config.yaml
hidden_size: 96
vocab_size: 548
init_std_up: 0.053
train_tokens: 207800000
Each number is 128 + 24 x the weight over its row's rms, rounded and kept within 0 to 255. Layers, rows and columns count from 0. Numbers have three digits each. The size before them is the row's rms in percent of the matrix's.

# layer 5 attention query, 192x96, rms 0.194, rows 7-31, columns 0-95
080:171106135111094114139144151117091136138080093136128142191132102142149105113159105117125132124116108096103159109145070113096125143154102072099142109116123103152145116146103083113092109103129151125116128119122154116126131150135119108087104174111158122140134146161145078141135134132177125124
065:133121147148141096135134127088140134149144097118134121122149162112173157145159137135101132102116155164141155149089174073123124110154116137138069131105097134057136117162109129095106120139109086150143173118155127097119109105151171120120164130121142131147134108131151155098097131096109139127
078:133114137126133126133122133168159126164151162133129131103089153170148085111091092125099150132123132117151133091098085177115097136132117145150129139130115095141155153101109181160144066114132145137121136143089090164151132116123119136142158128165122120169117126104121167169130138102102164131
083:128123150105104108123166098124105162132117126094100196129174101110112173141108116143116115116162097132144128206103127103148105144133145124094124109155113115129154105137114119119117112141087124110143125097157199104089113150161113161104131120105128108117112141107148121115135110143163137116
104:149111165150177144119102133140114115142139083118127102118135140129118091131094142154118139155130162140165129144111133203131152121113148168148137129114131152128179144147128083125174119117126091112096108128107085140130104100100133106183134105089128151112152118133110162105088146129158101122
103:143138139107135106095129148157105153154147122088100145116142148118130094099165112148121127096146148120098133148090120172106141159112154086146154080147153090098156153125105094099133147110120146131098107128116102155145107153142161090088151136142113109159129134094139151169087137152114087106
131:102112142111076108118177119138168142156109111109104140149142102113114107169146129100102108095162135096130120150111127126140109142142149141137124091156074129109124112150117115130080152159095155151157101127163134153122097169135107113137129160171129159121106183090120148139130116167116140093
095:142072133085119131144078153134140091148132101122125095127122107124145082112160165101135147136123134170183109108135139119170087127130144119127129148107115130100143110131139177127198162152123091128110107118164164142125126119156132097145138125118152154128093125127111133137145119151122154073
103:132098136163129111123088115114093112106111141108135138172099144114121124143146121109097118179117104104148120155159122126083182140152165139097113132100141148102151138134117130104115144102117107142092161126109132115117117103114150123076128095174122150136136136117110103112158127085195101176
073:096150142109090118099160106159136141167062105101097130133160139136090141101133077145088114120129151102131130128068102140134146155149160147131104139153075109098129157104134117096102115096123154129137099155104129156137135175109128119118123146119133112149150136094144163154140132160133113145
089:115155134107119114140120071104115157100114159133130176105170183146074137103118125148100116108136115143081130168131113135131124142116116087140154097111120133168139119114170122146108128133134115146154137103075084137107166127132114141111170103108093119138157146091145134116135132121095098160
081:127126121108087141109114086135140087133069165178137145098130133104110113127165119112128176103111117112140143134135123141163156132131122145116162151149096114102104131138125152099090147112181113134132154140158166121121146138127108118141098140152145113155179107154170115105118138135142137200
096:117097137100128148111105082136139118155132173146134149128175153128137061142125142152145113123123073118154124149119136088161162136150121140138089144116121161113145126166138156133125131120105119117145113097113157129088120155168114133141130128106117128086134097092129180111153074144141099083
084:194103115173103133106150129110091102116147113133139111127085131122160112118209103125104118154117106054129170140121114144146156120137117126122142100139139119104086123144119102119120139091132103099101130117157159090132167128106129111078136147131153115137136120149151112112149143115151139116
095:161146125151144133120086097125060118132133145126110138120102126155138139118148160133100189088113114163103131132170132101117082096118113086094137125128144130131173111129100156065129123125138093141080129120109153130147157150145159145102138114104150086138135178133115127123146133124118118155
088:131130134104119123081140134125137123147143106128140151134153112111139098134137092127156110119143114141076150130139122110077135107173125101099127134137101108132126120149124083140063147086150153107153137143124125165130166142142130095136154131195130106142099120121200116154163165121088124141
100:116153129128165105121093085117102119094125132162130083133098109119108109128134142110130116145093125197156157130156130095131154151157115130160156156089153131167138148142141149096172102118137069151098105075105116139111136114141144126105110149124104170129112136150083123109135128145128159139
082:133095123124121121096082093115131163108109129134145101149129139127134095108115117154100108134098128131138134176183086130135150113156156098118125171075156136132112130137112139124160105124114083143145129090148182096108145116169133148147156156167155104115112124124123172093144094158136148117
088:175148101124128108138125142117079131150190085105118128124128173157186121138111111139141113115128109092099129139120089105097126100152106122122103112113117159127124106154116081140129128155119159126110104088139119159101132136170125085118151173123094140110116109101160150109142151122128085100
077:134166171116115143130140100152099110133136105090078097088118136129114088116162113119103103116132136134124157128101119113131126124153104154125165128124077076152124155136107107103137128137134109126141075125133079157125139137128128114120105123123137118169123151096134195197152151131093116118
077:117118075157132162153120172120146138088121141114137163114143133131151086127155189158178143131116162126147136096109142122179163119152133127123109134128106162104097093114162161157097141112119124097142129144127155120104161133128098174131122160135089136088091099129141140097124108126134119107
095:125168153106151117131117139154093069147090142129135165138082147088152161103133109123140177111120106116147118149145115117138157142099104088114124155143131089132164133166120171099138174111174114112112122132134157144124085117169116085101118093134128138135139126124157120143127145117166126163
098:154070154130160153140046126117099110131157157111157120168133166112182113112121133110115150114110124095145151139171116153154127116101148099127141130098176130098121144112118161107176121130134113140113111103106108152126152084148152124087148098147150142158140105127123113114141148129118130116
085:158122164127146151150134092122138093091091122111125158140093111131100115142113130100143124105112149110121129142184093144098116130169115119130112082148100126118121137154104120090096136095125145133117109126127094135107069127132076103119143134169191159152151129145137114130173129155166135154
085:143132103089086147105151125150116112178102139126136158160137128131162122106175129169151124105143126105103125084121121095095153146170103113125102115121138075120131125146118101122098134103162166124127135106121169123137152152116108117070085145124135124152145107124151117171153125100161085145
# layer 5 attention key, 192x96, rms 0.188, rows 7-31, columns 0-95
125:081099134147095119147112113116157154124068097131108121128102127118062124153127100112130120126114122120155127149080113136200123164165139146147130102145113150117139107104119114105136123115113101143143115119147147132107106147119093115111117155140116162099123148136052113128118120143141168081
075:125166097113141130154134100139147155081154133131105090155158137123059128120155151162123123141156099116091145126120101112132139102143120093057137156115100081131117156155159115153132160142127138089150130171133147151135115146154133163102157135139159129117160128149121132085112144148133144152
070:132144094115151159093110105122145128123100139103105103141091140089133157156129126094110128149145168141135143164140127115127150122160150082081091155127136116124155129121109127098088163151136096134142132155168125216152133143136126151132111136120117118115140096165154098110124131148185117149
072:122100113165111153072079098109128165128110146176138121132158178119173130109114147141132149152135094108107160122127119135153147146142142125107123182127142156126106147181134135121130137128132160097165133134098129086105151113104089146168130132138083174105129136121148088137132130095144135112
076:105122150140110143120140103176118131142077085119118118159100147137103117145087138125138142151090122132181146149117124136163105107125119156177118156122119162116161153116165127107182136099124153115109126136123149108133099126172119138127157108105169124110130146116102147161095178089131085100
085:126100119147082094147136118098120152165114080117072108157137133119101174116158109111117123142113130099084108074159100141122142140134104105120096133124144139153136111142118134119109140123120146162135107099162104109130108147160143095123144135138149140140104192117185084112144114137130172110
132:090127134090113096093117143090141147133156153158117101131135143116139143155190117102108138121160099102082145110101119144166124166151152119140115131172135136149087111096128126131116118181098154128149116127135109155102149128134125135090120167186127148134095152126112132134152092172139155111
101:083116139144112115094115104172146149184072092127121136132114129113133120147143136065164139108136148116137120152088117147162097160102125137095099127184090142080146125135119143116153117163103140132130104078129139125136128140134101091132129147135106152096109133102119140154135140159103131090
099:134086122135093088128114124113117133141165080149138142135079121119151160175103104120087141147143109123149112178113089154135134137157138144131138089135086160094189142120126115125131122142146070138148128130116104151164122150143114129097120104122120160113170145124141148070098122136148119127
112:110151135122118097131097128141121168139087081114090068105146093140110132102174128099146097105133154134128110100130161143131156164157104123160130125084086144163104121117170135084131129104109121118145125098141101123137149102125198112123094144158154142130110148136125131155130122152130156117
103:134147109123126146164138149084089139072160158117127139176148125157107128090123135171095116111126146127137141096125116116088125123092114090133133119133185085201102135102101130127134099135100137153128151135119091140107139098111151120115132118126127104165132120099157100124113109112142124180
103:144119133155170124128102169158108118126162160138145180094112135141158115097114115153119127113116120134113157133104134143108116107091146098051184151123159098132161118186140101131134111120130126058121154142130131148139126125089122156099116116106139105123137135125139139109125110093096136160
090:144125088127135131127091161175092098096104178123148131095113126127131125153124144123137132101107150140134154123120119164135145150097168105080109140118148130128112145119126140087197071132114094155068092120143123165159141102128131093164133105099120127123120116152134158129141150119117097140
116:133068156158125084139103109133141115142105122113113157106091163126107128164105112105104141151126129113152145165108095158172100133137140184148152102112098175104141101149128120134120113103149089110124131109148132119151114124126080127149138138098136144114124162127122161075143091125109161084
096:115122153113076133151131079160179141106113075142123144139115121121107131101148135125095128143146115134146134118081092127135118153153119126138150102115088156073156090113126169093140137126131127170139114059141101128147104151169104106105150116143119162144136130109112128133128128179125135100
108:170079125155112112129140150124120137134118182129153149133121125123139122098121097149098135156102131138072144116175102068075127125145136127092115130115181115163146107135120100110099159087114119107097162132123126135125110105160160146131110139112133086162129130146152097153145116116168102139
100:124114128115084116130126091177105116134152122126118120115093145086128127127154160094156127129121113158121119133080137138146144157118161137148129093162105104113155155091097097144152117169113159175121098120133106139110146149135126148105146105114071145090165141064109166105116133106120124103
108:121095161167125126136081131145106110119149130116158152125121153119129179139154126142112146143117146116135154162078110136121151121119152120071168151152164121104156166136089101157168129143123137147131152129139121145156129127133110135110126119086082086139160138150135173104113130108112060119
089:126121099145095129133154113091144101117077119132136126132072114134108111123133118148114137111126107123119121127177087082165127132147129157118087116131120169092088110109159146142164126134098106154112130123118136078110093095169134105174174149126164096116117153140107123158134096155126097135
131:104147148107098105141143117142136155160098090112096137094128115136122112113168144100156134122100125149127131100120125129139114157165112138196107145115082121133095107117159110076164146128098123124156123088136082103106162113170150106100120167155125150126077160110129132166136119155130129135
098:171147079157174129101135187128119122130144145108149165111101158113143122147111144115125140109129177104129105138157140136084162090085134122125146124141186088126132136154106125140129120119138161121114139143116150143152097139170134133182128104119140091156140091131165132096145127105107095135
086:116128120105112109120137140181154145136093116153122133138137141149121093130098122155132153173145101157100112138084092138163133173131146150100129101121078114085167120173147127096120110139094094081134101114121121139137075165110112113095144144133113160079133122126119136140116128145130136080
082:105099144115092092137125108180150140143100078131142156134149136119118134150096129118107160108123155125148133146117083124135093114079141140098121112162085141090173135158141104129114118159138107137133109099121106131138074132150106109112146146098129174115132163128162147133090150150101124071
105:064130139125097102136127132146152165114108109156123120084087153136125110127149091130117122142111098098123127128130093141163101195141136141143129124170094077136119139103115079086116125106146118103160130140106113127112118145100111144092129123161104157117098149161109123139105106145145178105
096:093092089108095088127101145112111147176094121126115122128150112144113115134116095126085130117116111152120099107157130145149132152158111158137155094085129116126157079146151127082108115106095108130119116125134157170110063150159144129130121144113146139164126147154084154152145130118087155111
# layer 5 attention value, 192x96, rms 0.172, rows 0-8, columns 0-95
092:134137109108123126052122102095105144105115154165153116138085146123182114111166096125107119158123123141166171120134147139109132108142133165097136127131163145101102118114099141143162130101124122096122141123138124156132178070118122134131100126176130166085141116114111110116163133152164127145
079:142108163144163116097120080121123119141128137161102104167131133118140122126108114113108099102120136155079100162121071070115156140163180102141143104134098154094119115121125131125087133089125141180095104162154125127114087152150114124110111143120106125094145105103106122127107151146116126156
085:136126146132119130140157077121140130177120172142117086135127126137099089113130137114074151080105101174100144115147124142130107123107120170140109162090153137175151123113105133112138152116119096122124145132130147094140059125132141086106109133113170133142143115107115171075130126127144129099
110:135164117126120160158163142162142140121070103117118149093186113109138111111160096111168176111114177156137142095089137131141113124121138143107097133143102120118157118131145100106154194151154145134138111134142152145160125123138116139065125129125102164119125147116121144144094137159121129100
102:129108163145143141095178091136145111135138150134129127124142116085160066099159158135138145069124133099149131119146090117135146131183133116112146100102083136178132125114129124131129143117123139127100127128118108171121135128063114089065126124119139162157168136110144121125129108137132150144
088:122139120131149112119121105124120133097175123138145136106159147115143168100119106128104116143149096140158103154136153160143168116091132131128131075116096185128110132118145140102111097129133089183148198153127141110132128157114109115151148096143155126122110148120132105083063103144125149109
092:118137125117152145131123203133122145111136190121135143139139151142105121134092099132111084114122120131107120120096152147124112119100148123096112166143119087130121176181122166139153141176121124116111125079129155131171120081103089147101132086121152113130141151097108115128148112143117111171
106:123139148141145160117126126141108114080101096168157126117141112140117146094156148124109124144145128125181175092122131120147120110149117134123143158156123108109135098124135133121139130117149070113171152134146067161111201135084143139129139145147130125127176106149133114093172128112151168118
080:148112134155150133099118114186117103072102148149166104110155106135112143133126154127162161124135097139141147119135128081153175132114130116128129098166110124068115166137118168120110073127131088150138140131137088170133132124114119090128134151117120113116120101117171152102173116113128148100
# layer 5 attention output (transposed), 192x96, rms 0.171, rows 0-8, columns 0-95
091:113122101128160104129071151095077098148134119134083105149120140136121181161103116115137144123123187118123132128086137146143093131138149150116120177124121112138099095116159142141145073118078150143124115146132165097149139142112115118110142116120124118143150123104107181173169104123126116132
098:093107164124176118147125147134139135130102096151086106133139104102125154157128093157137133109138132147149125130108106130162131155123110128150174084134159139113171112116107140092108140119085129099098104140069149133133117087124132178115139133098132137130111133120132106162092166159075133088
102:070140123113123176132136102121167164162107138148119122105131149110105087108120119126161142120048121125101134121137114121173121182171089117082140158117111104128099138149131081087134126114156123128120118112150169133151120157135104084114127125105153119123098128124114130121141121143124167143
091:139128140151156144089106088110136117139092161073092157123148152124133114148151120109119135135147112122111116170136148076113122150129124124101137139136159106111146110179078107125150117147119125132110137108171145162088096114150139148146160130095111076140141191115127156089130112148157105122
107:112138137099070108114093109094154158136121104155102089155110143137117122126125120112101089157092110180071094139134151121134146114157164109138139129116165151091132133128097108106138103130126096155110109088172142168164138165134144134153140096116109138105114146094119139163111140149111140115
113:126141115130116150079098157142131121088135124105140113110114132123128108125097126095171137138148116108120136124104159143115138132097136154147120135170153146131093116122197150130170083141117106137090127153143039111132159133077125122171117139109084148145120078115129123143126121111126133108
098:142125129139116119123131104128174091120138167109131122182109147128139162165134113086157158134161150111132122171158107129120119158144160100093139160116162091130120080123126124123072154148110145115156105139136138118131124085089174171127101170154154167121099108148141122130141148141151121115
109:134165076135075099118099111106120165096137146147107115126138112128128095129105161162096094134143125115090137119112146070089128109170133148138154132151132094112154156133096134138119136135137129141184125088137138132167180149136092128156147124163120118135140120127176118137125137091132109167
107:118179123132126106116097107122129163124144119127133092097178075126111105121133162114179138144126096087114139111105129100137111128124113117139132160106135092131100134098131127156128121128168147100161147116167120115095185151111141112160089182137156140128096082127165140131122112106169119127